Weights of a small transformer language model: 4 heads of 64, 10779 steps.
Each number is 500 + 40 x the weight over its row's rms, rounded and kept within 0 to 999. Layers, rows and columns count from 0. Numbers have three digits each. The size before them is the row's rms in percent of the matrix's.

# layer 5 MLP up, 1024x256, rms 0.096, rows 443-468, columns 128-255
102:548473499498489525495499541516530482525475481545505477539416528534419527468546518502487523510437480558518522520500488476444525513418467530548477517503503457461534576523464441517440450499472468471452478505505509490509464418484413472542514513500511519576540527595571572528590482485582499447459498529532448538535470519533444534547449469521530519515492476459508442509494429440472527463515
109:507439504522458486473512452514550489505525496491499529476472448447476432436487514509517441550548511473419515491554555509500465540574501502538464432494531505498450506525499518516527522468474498535542529555536477482485509498471455467512488499488475518481521488595575442474481492447485462510570491474391490519422447447523572503570481591503500551523519576518496616554526530466497528523452
099:477511492570505519523473606448525474536506488442487628472454569558488536448528567567478526546509480495447503586516510535558442498451573555520515420485516564459475436461604445510550475486416508510491535504453581505517498489546480481490531584446531465570495494458524488494526491492463554509561482455581491550495496467416499540401493439512507568440447477531552478494488500441535518498451
099:373526387505515467436489549526530529501424546521473488511458471503477559466580541467493492534511496440502463500518519572557520544466500417446468501502519447489531481465559521525482489512514449505500532468560525459541549518462460507516528583498522516504463490499512476503502430458556428535539530378494476526446497504503470511475524490463429485486526537551531420450466498560487502481463
092:458517487498514492520526541467509526541514469488488463495463490488456527510458535490523390509505490487469519502510489500492508471401517518469464558589526471534474504470529541504545467505516481417539565473450550573583526484483498489503479508541508519511564509451570480507585536527459428523514470468506406382481497482441467517538485513443432529444458566518485525455475502498453465497474
085:486466550515477530532524516510437566402483472388514442484503448482530532524516464503449547467495466472478454537531525513442410500495532456519518525544477520511473455483454541494517467493545520495525547489476550492490502540526458505437463480536506505489480481465506478560485491521530522495482508560503468531550510430466462513523511500472490499518522513502491531489531494440484447522554
118:465539491565515469527466477469515571534508531448537486462490565516485524485586446502450487487507472568517512573491514441515478563467426477450497453616540503514479479541546552487418525510512538508421560492574478532476479493542564544471524560514405372507533483437438460449467466497499450541498523495468479489518503449536523547466526535580460560515478554510512449532553540543498487537576
094:482552477497465469471507529483494563506525548503557495543467503507482456473532484450550527456462569514564510514487533471481503523465502557507443562497502540553516595520540450470586487466517534507486555541508431528474487556472494483550522475490570534506522509483490495569476425533467462526452536464508369497504485506507435483495503430575473461421494503504539506457483537549502486439426
106:501559475516490455494511547522509498608475477418487435494489489516530533447516457504522382482523445506487524522528435492548479418477509504569462441577420515544479554503501486469461501479539541563430485431480457594592512458449513461520481531470453414501517473563575475607521494497457462543516468492593441453497534511462481455477531466471545484542456512509509479489513507463479518422438
105:479464526503523501464535453506496539535550616541468451486419559521480479539446494501518515524486506471469572437513532512479435493496431567548521512567485478468625511547514548501497503488489481510422511411479593496550445590527475509497438500555448506530487520497439483541520447529538483518557579500467464473522489499421491513504540480565527529466534487528508498543573469436528462533499
095:479430541522487558537476456466539496571533500527480407574506491579523466490542448488530532457584447496545413463536438478477501457476567510545476503510492401501546494450456468468536534491543536476575506500450520488459512516491538599464503434462500510509500492472461494551581501513465428531497518520432468548540486497480556529506469435471487475512537502488496566529469499517536507549516
088:532512512514564458448540445497540559531475487502476474522407499510496462548555484388500540465497516553439567468520545455480468513422455473518468522480466507514543409493448586594427492480442474474490479461461477537516563471496453518561492492582493472470505521549468567468469546503517537516474470416520563470516465542488550512511495460517571529523536558500472465393526458495527528544487
092:471494468491565555504497509422512493450508502459561499575512499538479470571516545478533458482541477516455532516572529500469443487508517476452471467566471518500494489571523538504471477504463484500456577424610508518437493529515442501504554506491517484492523454483500493479501562505493552470534471519501434489520462537482514500503622492487457493428606493514546458576488559401543486520468
105:513497506579492467523507495482443422505513562519548500491468475424400513454467530510490501522510531567468497507525519517495507459572560558483518509515576454553587519497554514502482572478519455455515511459501484474514544476406544496456566552568501442490532525484541500503505536437517536470498511519528476459466513490527513498488450454517450470534527532436477488530490450486479547482474
121:488610496536543476463525555504485562457509518469472489497511539478505440533476539508505525501468563494484526450503475520501556521498524525591448487568485570532503396571465503538503487460491540509481451485489458422520512467422447563465505443454482465513478490505481457476522554535457447499520450439458566519533526503452554468513568520512452532457539481482471496494561495560494536571471
099:440592545537485582578456428500522460538447516473560515522516491544513552492467562512470467461500507496519447488540469484520523483466566508471449456471495552482451490511433513427532462415459531436567482503547486530549504533484503489552488466504528457611417552497507500568516508458488493483494515516487496571472532555468455494478396502483508487451455510452453445555496585506489503514522
092:551429464477489644489544518540477488498484482455505487510503469529458518502453551496489457539474484601524492469514537430476523456495533471532503494561514493506510468481457476440526518462499483519518566439553522551492502522567571476549459519498470551507530525490513514521536547492545529446483533563534417443462431489440501464417476500510517505524435460476499441560550542537514476532546
091:481500586433513480441492497541490435506505551456442537476546511440535500467417434560465540527526478476540448524427485568467509548492510509489497508474505483448548467486535470567463585494532549512495510559495402522513555471467514499577522490516521462534461565499494409496509486503415518527512483418502507439542441491449523471453542462532503508534503487541545459567545518490528542463480
103:486573467485501558528522499511512436529572517445514594437439497549469511484391487483489490497480505471452556462488551558493458452463528623466609480423482467504517432502533506478502543521552537492506508499444514551496506555403463500521437521534485473491396547499534501490490525536523504410475464420517498477561519542500450496532511507549521456537561472527487539532525502487502446496529
100:527514483510474396528579552552518480484517496510523530438492499498442499512503453533578482486522419548524502529445513451576627512565528568467551480553491520522491459562570499543535498406477508565461444485493479496451458455514495566514471503490477499602463546527501498628513494476520511518524517621550567563487500464496565513412439429464490532453506494495545460482494504505428481539481
103:485553456486496435538510516496510478510506538492446567538439477552557485505571528495424466524497469561511514545527467462548453540460499506500551478530488396451551558487427557433560486523508518497504513501533512403595506416487520485512516461522551542510534495490497448475428562564461472460478538445508513520550547518513524464430503507509462566522479499469447479512427408515416454553548
094:458502430554498510502489497562499433559483577430462547475507461535513499458508561483531575466555508469444564520544469524434399447456492475491445477480584547441482433488488487529525506485481552499482467514470436523524541461483503493485525542421474487504505542468538491508576515516486449498517467546490419533495536544573445493562461502562500613475432531513526488504447461469513490449476
100:495465537535478484479505483575522488475505494455666543508524551440512505505539402536501501520388487508505463526525510452526461455469484558506531465459497444537532443458502513520503535429518395472509531495566560523481535478448525556459576566525469483575492557461489547550493486450471569528485445519503530505503458477514487470496468469534570475520450500497561547547520452459531503518572
106:517467463472491404511490485456534457539534520535543443486520468478485471553443588499546493531490510512545529448464582495570514571460466422505560558451495562489491452525497554457506514532464503514483463525527427438420551537530481527488553525519513550474510575457535483517482510509531509472471497431473555456545443432474491421488437473521524442509467453504560473469520450524534474511497
100:484534496454516528475429522526525513588494487548533509444484530467512541474447473427509501564479453552491525515449414523463472513566518483564484486443493497550471455464492484564548481439513549475447532545489438511502532439414623575399493499522530437580483530444545492483546503494517457442573496514513480483526424514468520470521476424518513536460476521552587543478515506498450518482464
117:418496533522425478482515497453527570490513518460434509491437430526443458470427463544480451503452464476534498502532487547494531501517442566530484496483479476537504459450485445482539491554461468435507530464515516570551501516472500497578473505504526487530454575483413510479542441489471533534531509448542456409556506515526518511521566474526515561540485549480492566554458567527487480595477
# layer 5 MLP down (transposed), 1024x256, rms 0.0477, rows 443-467, columns 128-255
103:495465439474494576523484510456548476451540533515537521469463592436527488514524525454525494549515560549518510402491484538563466498553507487493584453452519455516486465529428510515526488515448491494442500476511549475539495445535575522475487517549529513500504522455585491491555589461588570460490498477587471500491501552550526518422443496546513507530549545489455472451491568543554476490462
101:537538522442502488560495514463445505516534484537468469496477492583524502507483418536497515485457487524552514511502468516450433463490523515491524553448440513467487477556601497396460514480510522522481480556431520551457481500522509549506450414503512506466455559450589469468451557435529545499540524507552465486513549537526475543518499490524486472555555504467459431534482534441504446487425
097:511517497539500461530518436536589444468530480466504466504478521441457533518454453461493451525494485468525493482507423555477546486534403443536458441527505479558531525442467469550477459511490509487547498586534553469467522539542498449507446504525468486500535523537524519510496581523577448521530570519519451401489566406476485494514415578461492504514490521399532472500581498449443532517552
106:520534495470484495456553494491537431481521531530480499525530468511519507428431475556476518564435556452545565529524519548521542523513547461506510406520503473509487492500479491485557488478526560475508488529483450532551517490586529510411442573484394475491504471489466487427535438463543515441497508523519498552505449501484477595460373497545482545492503484489523522538499589501449474503473
101:479482507403481402487516476571558504496438477502424514559540471517505462548488468573482523464445520409538456382472513579496529509468549532460492526441432566540517509497471527551515467495469473539441425536531525503449483475523566529515556457542432534508538522562435458510422450483535497533552603474572517551454514451546485467480491490549435495488453439543484455508518505558510443545467
085:592548487520526443467470419517583475507540475505514567507500535517471519516494531486545459452568546521531558486533482475551516472574414528518467513460516570541505521462572451499512509484517584500503491491481487463573485454467497523451500451465505500460479512534496482527532462478541558553461555510489516421459518500517504465505519569477517517502555564473497422448467462505515461436475
121:438534479465508466501514489500516510561409514469485568474538454509466450545519452506530578505566471577493549485524486424438486539507505447540504451520555459503571533510505502509523507409556502476522498490462485517494430465522524534486581506431492477469469546473510542564461499507589506425608500531520532516494553440488502512521527500453459538548473457403524479493531533564525463479544
095:480454519470533515613455482456528502487516504588485501449489467535495438470553521526461518485523516460471498485499523478497504513499471513414567454542507499563488540457490499512459526485468471503452474554466514424545507451489557566497511510550565420502535532433527534530420585568466509519507538458469559543443551546483521590447562562480534476535432468518479512524500559553545489531524
102:498523492494499440485553483473575482482543531475527507491555449397495462547445559576513466524513425527592476460514491492446489546459533483509483525453512537546424484556501458493573451495479525481432539544526375517492499472517502504472483412544503501552483437551476491410512573530513477511467472551567478453543505583553540545521530476520508487453528527546574495467485473546501462576513
112:549539493460508475539518609534533475541456415500419449505566471495495535529513517558514568558497508528509456438464411478545416517474512479469538514533527472552592520625500544508468501517512454494432500464483546494489516470487493507465482545429582460458504467462458529497532507473483500484473517566495500486421427471493511529479588512489538499432455545492511542480570494489470527520545
101:544543477508491454500508522549607500455427489538527554482490468461521512427461512466490425520508470434542458473501543489539613543508554528560487515474442504552417472558542570509446464494505542496480518472465476537445518507506462517558494536532508489512491483504492427517516510564526462495492484515465444589465406429446440588490617603488459519457569488502506512536523468459451519507451
080:472532481493473474476554524489571449442503552483520542507541557505502525446428497573504481575503445508549452501516475424502513488540417499505464536471552509568477538521533462566465488495502432550498517555486495477548458484506564512512508581579532528526461500489552416460531488568465532521493495483482486515516552454467434536518515495443491499488464555499538495398557533510494445505479
089:521507468473460523499539510516507522509489532505478482518571547519481466541563512536567500435509468473483506555473526524491493535540488471559453503444399470482441526488458520493567493476479451483478539541492401568531549404502531486480446515562559471486499517481483568494579485440536501422446459513465554496516518467594533541533439560477607527509519526530423514504477540554492490533456
099:481544520538523473546514469446471495523526451497438418509543575477493561517485496547525568487475535518556463490520442615479535443493470479515495434474438563563480518532441485449508475479494560484538522466530500500455531510529515459474523564505521427572506565516501535470557451472521558522582514447436515577495498500463515555480422528538487514529458485471510500502486494496523494540503
121:513454573506473540456435486511481517507533524511512448511555518453617549548516453498461503438528427547526474432573456468530432434440476501423473482528477479533461487524432494522525491461528516526421525548517543554495501474491502485442549470469520551482486530481438479567594519471512462573549561534576454525484529460490518579482512539458476469510539460468518488490546421533534469429544
101:547439550492553525547521511439467560459512451496526493541495510520483411534523509521516482529490467473469495520541510513384455493436471465477418510487553424468593582501463539500445523496463553579524557490482567522429503537504470530493528559480483494452512471400507495531446460494507499517501499525483449500477458574456540443537543553415509494424413540511488578507492465483512446516575
100:495560516432494492509472516479513500486489511467548532455446534470555569535513443547507539463477512456458585530529465513512451565507506518474468455437570470488510463428459505561444528463526532584485563596563488433482482543516485467531472457515600482533488554465495558530500494486513529473512518474421565505496548490571494515456511518422453479472559483452512518439493513420476425453527
092:474466531394561431527495469505389572488476474494454456499559468574535461539534523517493509488598467477415525449622547495602464503511526490557509492477464535478464507577476523462497442587506467450515500496519555423478533531484570475454488496501504435478598514560520588503514494506495528423510531518424506526454520494534491520545479504479463455457548520464512497436493561448564513524474
104:454440491466547453490529498462510511516490466446459503439530502428595523457493555480497452485501432455450531456467474483509595532487489486526415463519466512520561512521483535483488438526515444554435532426514508493497501547500461452474566477511528523597539506536498473483509454495463475567503528504461508546447426473513454401462558547505476553448491510529471523490511473487509473540549
103:565550485523483438504490519434530476450514510510480525478561469477612520510427452527462481545478448474569435459467531580523454493456450509492515468531438537540401516518477482496490507539504532461506465502473455472494529499445466501482509508498447560491510459494463471472523488442474417499565429498519518485454540552537510542464492489475456477474472530532499495505504489567572548495524
107:446522490514500469479497521520523585502547477514404505457461473503520448505447422491446478489440561453546492479455537563543568478488494543502453541526470475518483415456486546580548477511489524447471560537441427524413487541474474498447507533509420440567460411547493483530543515555548484483473515509504501512411510470517541522430518471536472493527433443521504452520511430499510534491491
099:408440449435511562491485544518425466491507478490515510513486501515567457480526494506512547440509535510523516493484471544477485481535458547451520506442504503508545490534530512476528551530544518488524446478463419503493478554430521455493585464501509440465415462563500498524473487511523499442428505545459493529480534500538472493456444429486515519561481435504575501510547368532480519497477
102:485565560531476459500471594446538533499438469408468483412467501452489462462506509591489519450515479509514535560475564484451474445525565458464522478525486457517516511544380509451524501409505509484483470506458527469482459511579453528457514493431494577487512427448433452437572456522557495473526562443518494577549522494573470488475527520486486534540532466466525481521554476477541588536450
095:625539492474487516500471514484501421547512493558466455484483579489452497438375455536544512493465491469495478470456407439514521442474430504502516495504543536427540498508511490525511458536517523528435543447531463581417479465504498530475511499412482543557542490476461518515501593443505482463529504447491473478483495520493522477471526472521474540530424533475520462456571499492503547499468
102:516583478512522506522510428517488511450431491492525479588506433456433530485509522500479516474546562483457537540532536516490538462522411477494480516497456507587446534487443528486510498585452483471536393433536557482479566474522528475507482504506443493363559502541501537500469517470578528497542552507460576538563522530506523478498413521486473514448518579477468465548449516467556466443474